{"num_hidden_layers": 12, "hidden_size": 128, "num_attention_heads": 4, "num_key_value_heads": 4, "head_dim": 32, "intermediate_size": 512, "vocab_size": 539, "hidden_act": "swiglu", "norm": "rmsnorm", "norm_place": "pre", "norm_eps": 1e-06, "positions": "rope", "rope_theta": 10000.0, "rope_fraction": 1.0, "qk_norm": false, "attn_scale": 0.177, "bias": "none", "tie_word_embeddings": false, "parallel_block": false, "init": "normal", "init_std_qkv": 0.101, "init_std_o": 0.0, "init_std_up": 0.101, "init_std_down": 0.0, "optimizer": "soap_variant", "learning_rate": 0.00851, "lr_mult_qkv": 0.4, "beta1": 0.95, "beta2": 0.98, "lr_head": 0.00594, "max_grad_norm": 1.0, "warmup_steps": 200, "schedule": "wsd", "decay_fraction": 1.0, "decay_shape": "linear", "final_lr_fraction": 0.05, "batch_tokens": 32768, "max_seq_len": 256, "doc_mask": false, "z_loss": 1e-05, "train_tokens": 139600000, "max_steps": 4261, "dataset": "wikipedia_en"}
Each number is 500 + 50 x the weight over its row's rms, rounded and kept within 0 to 999. Layers, rows and columns count from 0. Numbers have three digits each. The size before them is the row's rms in percent of the matrix's.

# up: layer 7 MLP up, 512x128, rms 0.27, rows 29-95, columns 0-63
# down: layer 7 MLP down (transposed), 512x128, rms 0.244, rows 29-95, columns 0-63
# gate: layer 7 MLP gate, 512x128, rms 0.27, rows 30-95, columns 0-63
up29 105:489408604459535478525574425503476522526419556494558520488493537426460507481473411428549475435503512511512496486466513567508380515417493571465430513535549495464409441547458516511523441490550426
down29 096:501414433504436598509444522532503482543545550492468462439474532557538446535549502512448515552455577509567403466597457429517551477570582516489492434463541582401474490538458499546364468473563535
gate30 098:461549482357476498542523544466509515540504447435507489551487464559532575551572453460417497477477486495447480508504529526506524475471569498432430450504524584480473468587494503449559449531546510
up30 099:527528511541578442515512421455437488508552521452534485602531488431551529593453547524546426444504536423466457485571629464465516474508417481473471420450496540532520482437553428479477464488459465
down30 095:455551499485466492520471515492486452581493531494471496535511474581460490519439533473485483435474562460483446451480381520430514409486490406530615601472568477481462512501460474525418550497447548
gate31 106:485511417561548515590498559495539574516479514491567439488512496539449459433518492476426505557509627559563390564534620454473549571509508460469550476439448541445496471500545635497542509514469475
up31 103:511552538370490478448506597485410478469475496501475457538601508490465566460446484444466505493497467534458543471370453597492433431540441575501515403484462441493550475532499454499569489453492458
down31 106:409506422605523384547469507563572435474500476566482523493576496447475517498459505571454480593516548575478506531469544463464664455448505577543500433478486471573472459516525508486533467558506548
gate32 102:540438526431472506553460436500479418426494420477524579542457487502598463446455458602551480473443464511570425523532544516563512570490448564438573471475534425490464493571510559440487543458532563
up32 108:567520491432516471495474519539474426524508535561551459489498507626443433460512386516435393514495454522446543557480530554460524479446474481515508460500487412535550559572559464487534564466516558
down32 105:473522452499456436540499481423534548513524455480524548546413400554511503449409449471560457510465538481515421406465489546584501498529596471530500488539504463508552492444411551469476525515538381
gate33 102:496512512531558472439463550530380468559558555429531552487605483496475420381416566473484496546502495508449400503551441496510474437524572566464527511499442427557532483485511517595477549463377535
up33 093:464441553527591432557567486559487527457440444568444456501482579508638587536512514529541469544535500517455469561459527488480447421494456563487428575560528460508512476476456452440628491476480445
down33 098:483554479552520458441533520489463466429463438427477620442483558553471506563541435495391519476527439527564506524433507493634504576479477530471420435428576486445476517381466445457525493481469588
gate34 101:427517457557391489468509515479444413575522417450571499534520476562475477472572522483521446503449449564500501422490510439608576544536557506493536580538494491436540538517508643563487511523516427
up34 098:408500440479487502551461455499537563375450464520451480512419477454420480416551431551493406501485468467519451590524432513580508452440457529568497478522505548523476519441490581426453515400537499
down34 095:520441534501420535506416488439457518469483468530412557494518462450512541481524493491523449449528571482531486490609540510531530534400526504576494500492498548530492548498490525567401472589533480
gate35 089:470566510627509465567463521546575451489483418439553559515433600510414453480426482479503527417483543506568509511437517469509462423508478439497447535512507474538541540598525456538551449555584517
up35 095:537515502551491447423440466534436520478473441532522511547508556486482573516495475481482524500601430478448472622420618579456449472547406408599536461446491468414542443403473576507508524495446489
down35 094:485604432457510547542493476380446461480508560477490468509526450467522478481515480571444505405568595478574569427512508431587562444478425519460505555499473523528472490483499614577462466542545488
gate36 095:561517472450495554475473461533429461524566523512523451445448550478481468548490585523402559459462527488519519501501543595592424471468556533552533433529532528483501379517468483478532527608554461
up36 096:507469533554486597549508546500490525544537490478415451467493487576478470489589447445481480430419513510406549425469501508467515440535508519497502430441506437577408471535432484440486487559494521
down36 095:521496645393602488519503523546532536510514447519434573552448457477458492475593538465532621462454512386494471517452537458458501479484603551478511523489523467441495531506428458574501488565481502
gate37 106:600428535488484529557506484468428583418533562552509508455442528523448588407514473522473541490520502431470490518477553432513610435445514463479591540497520481505494522534436514453573414360482479
up37 096:547568504524450498557487479555369532429444507490529424526404488483517509406498508483400485460512444460559439494544478447507534481559549436523481514551555620477568472519465460529481466500589438
down37 105:468434509441478538560486520492457505440462550419502442469472453415534420564510573516512519539424465476559511384566436512452462509507590480361492609541490564561552490529495478595438498537528451
gate38 102:503387577547497530555542435486484456473516516461487475467483371562515567451560426544454521423586527494518517558475537427492445527444513505546608487508534493401559538681508515544518583407489444
up38 103:509604511456527482452513453486506593488596539479496565469526509484480436527494515498479491448491460517468494551480481530398517494409485528493428524508524506492545549566583538590552428520541440
down38 098:475492476427496536474519402510478483510498491419420522535546506474557503454577505443513517563465553481521379497503573425579547484512545539496607483458524397457508478534416481525483528522470537
gate39 098:466472529628571549559482538539533459477447514524489557611472422496555512542539489588566532441475494555562478468498512506475516522519494409505445456541483511510600553511403546484572576506504475
up39 104:581543513432508530554355480437480433532539478495466478420533409549459474538534576522539510534490500498463548483433530523453527545532430495447488625569516550479543450556488481460586484530560521
down39 096:436488486425498472411575534577534511519560547511499514483574466447397498461556507452392476532518546487456574529539479472569501482503539516455453353500469320544424504470505643489389451431522504
gate40 098:534526555535578503510451442458500503565480557515555474501533458437491544537590575527531434591545432474561410498560396492462578558527492487466578511405510507467490491456512506443559423580461590
up40 100:473432438528500523515491493573487525557472459521521482523469525505435374582490498472366495516525504540467626531497510547526462534458587514475524512498572439496464628597554526578449462448463497
down40 104:488535473526549428446541419478525508485564502510508569458548509489494462497477550527497534511609486352511560417545415513407528544552445559474477504442520459470513565548505485469387473494423470
gate41 106:516506454488538484524596507484434584526596545445561595476454434427493609541457509470518487506435557585566564503465460444468562494532389442550458550472436551472440433511486460542585521472553538
up41 108:423470495497498540538457459527437465478545484471569454563547433542647501500441504508432557416499570508480539516431482508548589422609490514449521469553560492542568436534444459574471457575566527
down41 104:462516411501506426481410530494545511492512493464488554472568481442558520584454561518472473560469468585580467553477542509557596431438490483480561570619529372482502471494499490453563458416461484
gate42 100:436452470560540568475459451456525463498472531568471597441639463529451510604438427444556503497471481544480459541460496553496591552456510541453494504521493479483363554464498478487540575525552505
up42 092:580437585430441468420546446483481541457396487543535417500534537465542555473508554595501495585504532541495514503448474542499500555553485501498393464444543602452604475488458507531486483507371489
down42 093:542483486485497568487454454564557540503509494560550461556486461522554471523600478485353530602494491560537468459513483522492393453435504403549450473428515543596610455511540514559468432566508444
gate43 090:428523490462554403520431466445569474552491508516409467437505530639524430512418510533514537531557498576478541599566504472548520490522536484433522523474407507533471479590518582439563527427569491
up43 092:512533540468514499391508432560493575574518535452425480507513504538525484554437422493535550505454483458462579481496435559455544551494528473475515404462578513558462472420490507420551539539486470
down43 094:475514508546518535408528416467595452499466534536467551569586517465509512480488430561541529412536501534491475443490491491533581435499585372450560506464423578449469482435471517544445474589501511
gate44 113:515531672578549586512489518445487495444447527483459592472438473477472481485520461543425470482502490555524473511613493523472577497484565540486505483459526492532450478499519475570560505459453464
up44 095:535388488489582504438375476451453421553498533468482443532411492526421484619502481362452457500501512510523541485563512516528514596426640484460451428487480355411481486498531564566490512527445540
down44 102:517509484507518586476548585506533617473520448515441528533520427438429584469476474477540379535550550518538508533444542526517497439522478451491648469499519457564531410485533472579413469432463440
gate45 107:442545510552503536577522519483576400459461475442562481501464478451517493518469521529540491454485443600466486567474481493552535503474474392450504567424539546413465510476526492546494478548488545
up45 100:559549509454490511519456526532485425427577399461473526504525440451515381475444575562515466542490517540500470468541481532507548403513537459427571628438447450525474422467562504476535539476489484
down45 096:572493485523510538446473514409429536459453469467447544434520623491505496509460502407448493425442514510520524505557497440470567478486555580495527559554561533526515517495427372503417462464469532
gate46 095:465495472434405556552497454546499481524470482437522546491499550504582419411419507507417489512456450459401400491465491485503492548478465580528531537491529464414579460554454586470502508504484619
up46 099:541555567540542487503542464438525379521484558429464492520484482459429449464450471514495500520534538477473437435476432462510454520511428399609573566518508623483456464549524450485516483560526557
down46 102:538467392533582514477436423438425613605520542593432433540453567535533412502488530523502477546480495488524521532530512473484473547492429477498625504484591483412519518560548416504568465578427501
gate47 101:586559560482504539441494563487456467513450476533499616456483406509471458480506425517453560602454463532580539506512534475558431460392479523479458377465492539494440574468467585477482443604549576
up47 098:515446548478508430512427506553432549509513480480448397421426409483523406504436492542429489552558453440525463517496497455473533525625412467482501499438535574468425453560527562450503507464556496
down47 105:499483520569526529531556544428569516457585397600548454527380519545523496477409555500456464515517566550554407536561531474438406508408454409530561567396454478565528527553443471463598416472526533
gate48 104:491341534483515384516518479508510433494461490474469513506472545503417529472464471516461478486536543498510536441498539554518559407568497564582484352525457456484466501502538413397579606529581539
up48 101:545499581519503517447423487506484581463466468534408546481498454521479513531423512426551508488550500530509488485516383555435342455493530482538501436510616467467486574467479591497455494478498374
down48 100:499516527545531495458460439458570466399539510529471472541501486511575494515467488519623542386467536541557514458570515396451419433538434524523517492526564491530594473477421495462555557511459454
gate49 101:504456434440445461449505529573484478616566485476592479522512482573415465531533468612386401531491482516422494555454462460468415448496488518485497492426494502480527439501598520443408466496515435
up49 104:534503471444494495603531527560527427567467481477466529537398507515494461524447612616422422446516401445525570627518499463445507478577492504466513498506372527424421529548559551485468538447517520
down49 104:525538525512484515460438493465505596539465572547446462550510510496470533375590505478507423478534580487459441520468417523518564622543562566385455427494464560571502460564464467595536504532456536
gate50 102:500526481575461447420478543504469507502513495482537577508492536517493499500483492494519427581486423548597369515496468563439511498458538466575512441543546441506559439493417496473510532452447573
up50 103:528509487501552427485451502480462569487422592519579489540511492534415470439479556503534564450465457503555555470424480538456588510406474511484467419473493424489496485564538534420449500458546529
down50 104:479498499497481523546450507601534460473498458500494529465405556485505438610377469538557517475544471505444454568406453477451536446517483533508606470467452457545411473463452431461498413428426579
gate51 098:490553529479545507518528481501460447493451538498535500529539570450465486509501576508466571480581510474513496625413517530512577501405467573450517508486587490494559543536537494480494478623501549
up51 096:475412430497469548492471544525576549500455566524551474504399514522423509550473534578501562544556462469479431461490455495489398504517386481622565598430498525388545523455517396554533506493590541
down51 095:491455519513499495519477496499504486517437492600470598416569524479533537484549591558537506567428597457387505450529527508503469589554498544520488492464503503500445442459525500539437493584480531
gate52 103:484573496539515529550510444563407413519552516531526484539583506502479437549575570536435481584540462517431489558533430446520531525474392475625472519450418489473528468531427462440475488438433479
up52 097:506516575504560484557504490496473557495487451572448484509463421474410509483402476465474499401458593491514519461503458510540514524528471539467502551425518458509487611508519553564482459595496530
down52 102:549474455505516472517520448468517523558513460512513511555503423507503509516497493482459442543516430441513450477598531461546442491487578461467559485535454516459501487517478501524499494504528482
gate53 116:501477570438559505402479522556494529567452527500438550582512580531418542563612425564468485484552401461399441468449505573539505535523598472598523517508496528527395504527517549480548525472485536
up53 116:600564477489471485507501511527428505441466533505448430489438502602528502469491477434501424479447472537433466595558472495504392506503543525436389538531501564474506402418530527542530568545551561
down53 099:522584518586536458523561531467460500503515458449540493527518549540603441472518600506483476463492507534514643436447470455517539501539420456465551561507484541583376495477444581539420467573423535
gate54 110:539542436593509506588438547504402503473488522480568537523476506599502527456606558472484445516452477494511417532529422457492611489534479594561587513547477627479514548513576494578545456541528513
up54 106:510582501581453517471530483546447507482496493459530490452441505519469538490371586526431482504496460455581523513463440391549462464549553553444471510549471494480451529517501472536514438450439523
down54 110:547476495521528565512434492422448598547562490496512539476570575546497558536516535430457511535547558327489451512473578497419425419456527495544570518541449469586470539517471563550417494477505421
gate55 102:474432528511420521451530463391421529466563548547492519536620545426502507499583447520430512572538532488498577537436491398539461548487538577554481521453537516518585476422473514488513363450435430
up55 096:530449429578477522536533535471550535447566546461518489531547539479507479391549526442439475546477471511496479529530576532444581510570537630562548569482501529531578563479507546530550484600557531
down55 097:491445460562560413447471512572607541473423385602494539486518504439519550447412498477498453476482593586585540476445535528452603472485491478434599518504406539449394433476579530484470487559451486
gate56 104:562438487489553477563566492581494449448497601418535448458517543480532532504478492451530402615521435485478469485505409465509447491416473454431512480451536468584635505644499441440593544408509630
up56 105:485582496513522420615572503510575509377593508420512525466549454538473521551501553456507518437628564516575450521461564477439441499472451512525467556497515521589479485515545445483554452523513577
down56 100:553461421570485607493519489478472575444513417509502574532522444511489510555524523498487510441435580479622552461490553433509550462579470630532378622491433478502457549500567466502481519490474442
gate57 110:549440547412512501505543501426519434438534398463529504497585419541491411496517503513409533582476520555458449453532562593426494532461534463530633520581501551495549399473523497553501494502437462
up57 105:576538413539543501488500563544475574505553520540440514434480442521506565575465502497435549488548528546492526507456479585556423605440473527522450578516542523405437576453557524466466531488558615
down57 110:521575407598438444474482420512418469550481563436539512527470516445483599436512477476507467454519471449475423527522565392553524563525539525547503506387403427547419539566413374423492522440523498
gate58 089:490562450545493539485449485576477472468552490580513492492488463486532508485429429468563527569468597552500427438529593551516492543570542543458510480526506505568473516557525518587490510418457541
up58 092:512625456528523545502449453382505461426522485546494631533486551590508621505525554473496495520499524501501470451449426552521447562475591395501491478464442487473529519468515395460440417445511436
down58 094:519540508498492557550399524588394485509541479507535536372495462453475395447473544512488368543476496527528534468507441476462614537579441547412587515505424517489600503497431489435478508442479444
gate59 085:570491476512484460547510453507491504519427596488497521529474563481529462470476529468529435461501563457464571565613535500536612500503490519530564547424548499399481496435559489445539435437473558
up59 084:513497467484411404486613559499432539471496489490449546491562465524512545466453553528515468486424436486527462504439556464522401416411466513582466518471467523506503529446433418459482483440487392
down59 096:603485509525529496514541635575478586439511546535503608512508561507466550440518534562572479549456449506561578491433476471454451526515449511505504504463492507551584603428562473524450494570476491
gate60 111:483488577451477504497503388448552454507481524413629480440497491554536479503441528494438419572562482477444443476502462490538477490447443523509541592512550517466558570547478448495504433509535558
up60 113:509553556453508533459508434392521424434529459494416508493537466441556484514457525520515451545564424500564467492589498491507566603465433476491461465439417463618456421492538430482526513482526560
down60 109:555607525528544499515433467449528499574611503534485498470539443461451453346585491431506478452438474471459520486513466535563398459530520506584526517491465549497453606474566544478498440485420531
gate61 100:589559489481473506530502498417496447499526444556549571579429552552506532549396535484599497449529469465470445542479425480541534446504478509557479495427541570516488592548547554546509442503586573
up61 095:427540485420568471509567488446523469435451588570613478437535514510510623464533600494488565537462518579505504541521497563554516556459489548462498391459465353512439442463533535504506430463579577
down61 098:539518455522492541521538533448465520475530481429478446514488564486447435506474425475469490553491500479606597574432466532546634592423579522540609482422455470582467499450499477518484559402482564
gate62 104:463500490522479391592404425456447557502511498445495556439519482575465478459492529498519556442509499511531594446450426511473527596552599489567558509431558510493403535469443483589458490525580533
up62 104:509548494534466457546596452514513496506530541519483417484564517460468507492545535475433513496575587506468551498500448553472520643475518472506492456464585515423514427591464595479551469464510560
down62 097:495534476553549503419383442522544479452437372490442549515442454545457460544510422550508436557438513536479584582564478521559488475471547580521455462486555525546530502527486495540411492537402363
gate63 106:513484589538470534462572520507575541574503439414477574479527549472484498545557443542505544452459539504468476560582508472513539470472521516575570496453396415536509538443465513553422459541525485
up63 103:554503440511540522448589533503540405606487524460562553503544533632545560451463473435576582421550385526502445522573442471531512505441536547562463466598436469524520462488471424578445526481598470
down63 101:526525484598567503536464436519588529564487564572640484492474457499597529497504563522500399474498479500487500506550533482524544431540393510456516512474494500539448543481461453538342522457395579
gate64 125:519479443501448489503398492522540477510413548562457565460548487390513458519495504518494527467538389525494547567451509519590515479448505612533600505412486518388506562532548475462483542524483422
up64 129:473481587493571562360537486516456530481515481516587548568497561498488524551524480438448474497500556516456507410530549487454504398495506489431438529514467383555501507511473569573607463519365526
down64 105:570570451538440548522532482545477488535619433435472504487480439486520579463553510516530489523523564474534454474442446484513540506480600445559497488404424498476542468456479563503459537500672580
gate65 097:528451509412559552515412529516457485457546536542591421534510589533386411607540452584579573543485443474488607402456531463558511532450514559573550527503468470540485446484506494579541465516509503
up65 070:443537516522507485582557457454429500404405472512471531456531538547543595381466490479493494481561501568510499498477540513479476472587451372486470437394564507478468504595435497501492445388515511
down65 103:504482529435480479586525441479461547433514630576430500507587570578469502484467504448562607493426435461496619420486487497491506489460472545534469500469504484453502528549427476462540468462501445
gate66 106:506442585443545416464583402496465547559454481508443497459495473464532490449490537491433472472441398517535455542518456593490594569609537548392440479470451506463493477483539468484488532434521479
up66 097:478474438467516516475451515505434584499406523537441495422484496536493528528369469479573522565500467498489535446456429490471464509498592589505545539378541567518590487467567517526486538425496557
down66 097:627502503397523502497461428421543514504587508460531492576571504479481504496554566515514433493540527463502525504521536573514416562497525491390484552483441489524524458499474576468525518448447484
gate67 106:507500397530523516455453393501489545454455558446598541459425515547462474534487561498477493614435594567547473484494486474481494489496377557362582488486566545456545427498538434516462491447521449
up67 103:490455540490550475479444468443606499493440461453521447455505676560528606440410478515426484532495512472518487473533561451489569510452514523578453453574470520465509511529518411511450513471567503
down67 100:494485553422488509560536529534438570489539514457446427561435547510455501483558393581476519540503528594518508504428475506483527401548613473600497508451467506565536522525509512525562530547572512
gate68 093:449517516390465595463517459506448455521530466579526477507524511544513463547517426458524522448455486503466446643525492545587561451422541473493551494597551520519435548440579553547507442521477491
up68 083:532574538466449599478585637484478515517408427575519486455586566465482481471541447523495541544483514503482502459533557525492529513496442583497526580503498543476489558420598466520532558554458432
down68 090:507478460518569484487524504537532522457380521582498432510469517521472530458432478453568465554592578501498508465489449423468497461559570556513438526527449467491566536551566425519459512596523495
gate69 101:489447442530485540586522565414539394474469441464507455478490559468556539483406558482533570512572473520511488451420521511509595508421510565505520518438459551440452467531469516514586526467506510
up69 095:526534567499471466501430569583477497452486440494528510441505500511572484475456485338514578489493457558497491554519547465522504446423465481529477477473512490512433533476527551519491498397405543
down69 100:529534484493613509481539452485521523547500501518485498519602453467508536502519480503506501476496426563587602535433423492476478504561439513543455488588465525499425494544500416458558605574478380
gate70 096:442483494396473551486467411493536507408570531527591504494543518465474546498504423411550355495480535557483503485448473518547539434492395438477455445557528512441467453497510467501480475495528505
up70 097:583457626562488514448438527520477477452547527599533582494559492542382548493532492539473548461507478426459506507493543504422466481487542504458433551452570506423646519470523480562504521581432453
down70 104:511508607381560549493571504474494494511489558512434510519462583568422547516452529544611501487475496493426524579507494436507381475487425555487560560490534518434534462616456579477449505502580525
gate71 101:494524552486371482506507424545521459528512485403483526564476462500584388412475467371479404423476453511463446483447500554448537510553566451540456525526496487564521435512510471428513518471390519
up71 103:449570504538519492496441556507514511424489506499482586453468466431482459450458601464461477431531477559506516375478475597538449605544481522533515601475485385553482506488511481579526391416487519
down71 102:412551489477427469442421425528525379486485414541489437553525487512520559481590442432579515500351477524510490448490530487569521515476570534438535603496601550415464486431465464558544467498621490
gate72 101:432589470519454422613567508607483588480502571531437477505576510495535492552448459470439387473460509535504516438469462544494552508504473461505577394464503542473503495537508540495419388552503516
up72 101:439571503497443575421511485486462484492577501445620409504472516384537515575542490491620494503443494549482545416467509509419531369498420481451452448371495436505514410506516486554441440524531499
down72 102:378568453479453515509512496481551491524467568532470416565502490519509443451514599585481548569451495592486533434642496593515499473533424506529570446381516481440506469484466510594522454479551534
gate73 104:508519562495527417465481462483422557512500457494517514594507442478534523492523460534507407502453554566461359539552497475467561559523509573465468554357508542546406469484496487517572523406456510
up73 100:476536493483539528490511438504481430438516504576564481478551467542541510496522510480490487443602507477572638495467657432647583472497508498459539481432481557523491549496506503478558428555543451
down73 099:452559566471414452520560567477478469461453521462467437463552484453500531525440516536545475442407531570516466538526481503511471531473453463545399538502528470523570478500545420518562464487525496
gate74 107:535507411408463617562529577534456490530551528467474460461510549461534379596541475583506575546464542501520531463451490593506492446471458450475572487507529547629561546508458495514534526443467522
up74 108:459608538487386498513504486524551538570549458404552517470451454476474471565516451455557489499522463573506468512486460547517513376507472460462430520517467494486466497455571505456516578399483623
down74 109:537437633426398499546543482498486438445587438534464484542536583511521513499498603499481473463445468401408466393495469522514473483352502485442507527515494461512510570566469546447530485599544502
gate75 102:494594530452603550521528515496433502532545502512497467522549590516459492456567528529471505515516555477423606480516500549585523507600521519479501491555558486521448497552424646562539520528467538
up75 105:407427515538531573458405558598498494579469436452444499548593471529459477534542511473538481455491527551389522531522420519489508494549519541554560537525603440329500565585586496418481461565497503
down75 105:477491553468511462377495473593538634524603556448473437552504463477569512470510502441507468501530455416566464488476560533510519442544506487457459474485552535594563489359532475536512489547468430
gate76 100:518488484551527427477486350464429477463444442556504549556504517499592447490507465518562564576512479517619519484502502497527440441401552480470580460527466469480423523447462552572564567339492543
up76 098:440573524474467516523548529431455558514539475514538577463522505624494513474375458595572422524485498431423486559444574495488468412643419491474462518503537552487479495485433439467405502519554568
down76 101:480471484542571487493513501480448415471483540423470501435562509491529538477456511485545516464497499530564478475448468515520568470567542546533539525531631486561485553481470404483383408483444500
gate77 091:495537503465540549510512436468479435473525515535511532493669527555451561591440503549568531549459367561592511510559496506532539474576539465461567494504585494505483461544542575447565504596520551
up77 093:469480426481378514645483482525481504457532463540422517498529517539448510530508538573523665471463487447584462502524534560533507500462492417453484516487491485476514436463400548538448513458522451
down77 094:469492489476411423561414527512421580488576472495539431492441516437448523470494457523533420550424462544501451485521521474594457548433443552484492519475407513502585528506469399482493583508566553
gate78 093:436433481469501478435557495554411424517546518498552406454490507568510507539402497565540471458500513506427458514559523526465536550511502448523459508591561593442492525488546590404478476557493512
up78 091:589457422410623520480441474519560504499426517578515420533439469456534517438530534558491566469495447535464512535461482541481593468546480407437538592494483420479532590406412476557467504539457571
down78 092:475504509503446510407569513539446607495503523512617392553550508487540571508577337496427498436514429497532466513429428503549512539532377533529447528562561432495500553460512539521453468444527488
gate79 096:506554401515432472578433464543447520544504469510428493506510483568475465509581591516505439422552527458395472519536515527512467397523585491602568498561387457446449498470489517419536517504607529
up79 102:506463514468498488594459479441500482555473499454533541481606426547521413455520492445469445591453425456426485545524544474510490525572443530560476459545504542462530489425471482445435436523638468
down79 109:562421585473457474479564459472424538483491586515401439536469529597536594509400428479495539498569476531505529468477520528526413385525562524501470487503449560525535584442496430510543510464475486
gate80 102:494534499537471498485513476483476379511461556503579550489568429402477549498559516505359464525538501497418431502448419469470463525447561441523490467440495510518570537474490530519586489477530510
up80 099:472587580481585495494514496500469527551518468497464409524472464511432444479525453515472568585522409498505421468492575434516470521536467414465445523557480406562462414467555502485609422456471615
down80 097:459402520556539436485515461529553446473494427412526508437548479489462477494517398438426426480501388513436423515461505505469471447507564535394470520502568528510480537541543509415466468519569544
gate81 105:596516450503456481464565476524441519480446471474460551484574421533366573550477533476521493477504516483538471461451496431456508586488468565606575492431565443464493443547562533532450411440534507
up81 107:493431417580537464546556502534461487542420544554401613486518491393515427557461464432502486378413459489535489524563442476563457482447557548500496522592548496517490504538393469471530491520548442
down81 103:498467476480480516504494465540556545599364432558560483474512484585458454518536569421405496442577529592532507467458493547617527561500580429478434431501570627493445580555482421493487566580573579
gate82 115:405528514478584486570517550580490534420545488526549523555592488490473428465471488556483592469533423568588512488489526502512489517514583419515505505466534546479516466554474512518426511571471522
up82 115:441516529474467482493464498614503516598573509498446525548474506538543481436469435529405513451500492420472541438464570543478541499618450505539465442474530356481477575421424475475418529540477482
down82 109:554470452559425490432463453494488528457498522423498523544517484505499556545539461596528383543515539544674515542464443445549522552463520510565576602498550481480509430526555588545399482446431542
gate83 102:515551556545493520530497442547498487459538515552559581522536459466538524551474492469510558597567440579512460416450537539507527450599539503607500586495487581526461478556508480587552509381441464
up83 104:409422523516423462555530495535486621426497549477465423550460439608547465416509510468509502488460471459424491489596558468475497525520420487541492568462432500406580490496533529456511542470453508
down83 103:606478556510500657510490496534560635507530505469526536560509520525530456528503429473581570574552519515507457464524471447569395467463542474573419500575594436494455459511598490470510492577564521
gate84 097:502510523512600495426480526586438497548580495535432468522576519461440425511556523521441537517478525579399538501570578545503479498530529443460524438481503542468446523503421525677499553473486467
up84 098:534471450513515464522605510547552507489480520446458532465376464445557581461526537523507580532619523599545491599489464543531490441494547541488463555398455566435470505474497458516508463556430472
down84 102:552503475456500432498500489370540493457442548480495456518433549524535435549472553417595508564512484568450559585487535511609509521520507492517479497333517496558580524517535391544511535451450490
gate85 101:478568431518584463548602575497536515501404486476515495484551534564533441487457486422585552460532440541490516457525520436467564466546452601510510370429476576506447408531504485452480463496458487
up85 104:502556364519436389454678544529543429583566413512447548597433458476506423569533514472548455450512485509444467533415541482527528447504517487508541471484491511447552479604588542478494525510498509
down85 098:443490512451445474514433398560478466434501525508499473481515526485521430474440348463493449494428509569489458504544464449513539427472518644516522514407483588549538548474422534516491399502559576
gate86 106:498502548549557520539394532468514599523515462455499512513580510528504457504519495569626515444483561472565530545481495521474555478566435522450543446497478500439587602531554549507439535456512509
up86 107:460503519455493489564480556527537487510452449481494539445485482498510569549467473378539494457451494515522489399537498494618526389450503547545434530463567500536416404560475411436495453545399466
down86 097:579540502480598511571513512522508496452541625544512456466440602426526541550461491532556500410491521477478468479498483485508445388446482442525556551476594550531528497525437543562433537489606470
gate87 100:469500500345506486462457570459488482571566547459544520412571534459546468466396409480436548591532403476470493464486520500576559503494521458497473470493458455474392523540494471521528488493502520
up87 102:533505550514484479517454415511589401470444507503437575562598497446439539435484526486445575476514523461598447477481598454521408518463493446440505541464521509463501574546433533557533566593487467
down87 103:481371509537548431483467483475493434531464584463433476491373473482512403578558520458492428413520506485512481471461494478557494511552531557420475564520557430401559541596479435613482458479434593
gate88 099:599450547523468507515558410455426330539596594453536513515541540502580526482508534497518484499603481580474448478445550536498489474542493398459467479585498493475522521543410550524503519468474593
up88 099:496481441429593426474533436536508500440521544519463521455574524543452571458538567375444512493506527515454592446483485609492529535523592494547589477514501460490544505505553494598583529536518381
down88 097:582570505398478481463482450448544535424466437429469549531425510452571552557505575515508542553505482460602385457510499503486394430469466456548508493453457446579496532509507547459512541543467526
gate89 105:428504430382487516589510401513520498525564482546554588437388506489517519542549489452490498514542473566491476446507530509493490485544482456555551529516481552541477433466571509407544433538478458
up89 099:441408479502589528505496513480511446560529417504566490484478525550463447486527439542529402438450458525591469502546569571535541486558550528535519609483520547518491559454475382494530439479395468
down89 107:525509454505409506451502436505495485478527593500562450514536454496504527518503564544497537426482480566551627512512527447479477481423454538497607407556536438440593460507527475458501382508450545
gate90 101:542536514510545499489534552512527498423596518451441533504441503493457527541497393425514480524506523598511453568490424545377502473430490545481566548509572482547542560499403527407501476447502497
up90 106:498574606550495509421569456552494429537483545480446425441491474546559498409524519502491483488532489523519484549485435523478514419513525456481485524575462532380479487597573534489581550500467482
down90 107:538471454399572591405504482539560484465487467524462496544482505514534420500508497471423497522563549580479498531580517548437449563529474498542556375542460465548509553549492410489386493479478529
gate91 104:585528501515519553541450597527447555436613399416498435566531510439418490465436545532523571445538510500503515444519582465410483418520518479544527454546451530445551431419504494468521486520491411
up91 103:482534442521432370561473452462488450497449611526538423420538562534506526507506547485359608595511460504451539512488503481531553521457539496493464549521425537485503522482530600536546458453522474
down91 102:470441512509498484533523473571455516479483520550499435533389398533596419516559448554541460473435566530549578551513512459497489467446569485475572466485494557404624525510587464487462481528510497
gate92 107:479545537458447485440503526546428525432525532594502582525439535490453493497543600627458536541489486541554488501498482564447462565473424516570600486520589503494439510461458416482540595442382524
up92 108:576537542559564537475481476421474360575422540593490505488487446448495482529511376457493339554493476563506535479504451460563489567410441564456562463491538594528488478545488443448533528566488561
down92 104:419447441544528447520601586432560562491575499439467455569540527484483570462524583520490473499468491465511468500601499475479462494592434549635517480419491537494436431419595557512531486460456465
gate93 106:504445433405528558498432422456491524499609520281502507521532517487468422490501536568473581493367539498516502549521519549532503482452504453424451450466512511528484565505495427466509510497572505
up93 101:541396506397486528504548462471469430542448556498484426505468567459502489511435526588556536537524516425454429535481450402555487516484445472512497468569532486442523550476507527528568566531524510
down93 114:442640551464546477515418525519540452470598466472474499532465557521485528510521467564548542546536500431470580503535548486519514561395476543500509508516501453486511474475496462447541507505447626
gate94 094:540570447556531494579445568551529486516471413623493551523513484600467451406439529556515468464398479535526473613499529490581584504501456449570521515499386503549497554525522561541443563541559474
up94 099:427511511526506489555515527471496568547537433462427600466487545470487453519519487453562430570515529398469464502523490408509477431472518535527526457508361491520449492506608471430498499533476490
down94 097:510513490454547505491464468467496518461486524516498549558528484428576532489588509464514435519492483481475496531510503590488581546521537419548457551524513460500515435525527441425507564544466465
gate95 108:527586445485424475534512566472483432605527460549611534515589488527477470443432453519544494441494501583412499595421533477470536466506409553538422387483438446456471472499487509477516508450528544
up95 100:494488520561459591484523534542494513507523568445483631511510440476510488552470449450507562419551485533517537462402541464474502440499520394422507597562489531498532505567498493567560575562503392
down95 099:482537477426666554486451557441508446452492422552507479583530527450468498570513544531549449471506485501576396447472446535511422507489401507556518570536458413400512555486526507424458532608465566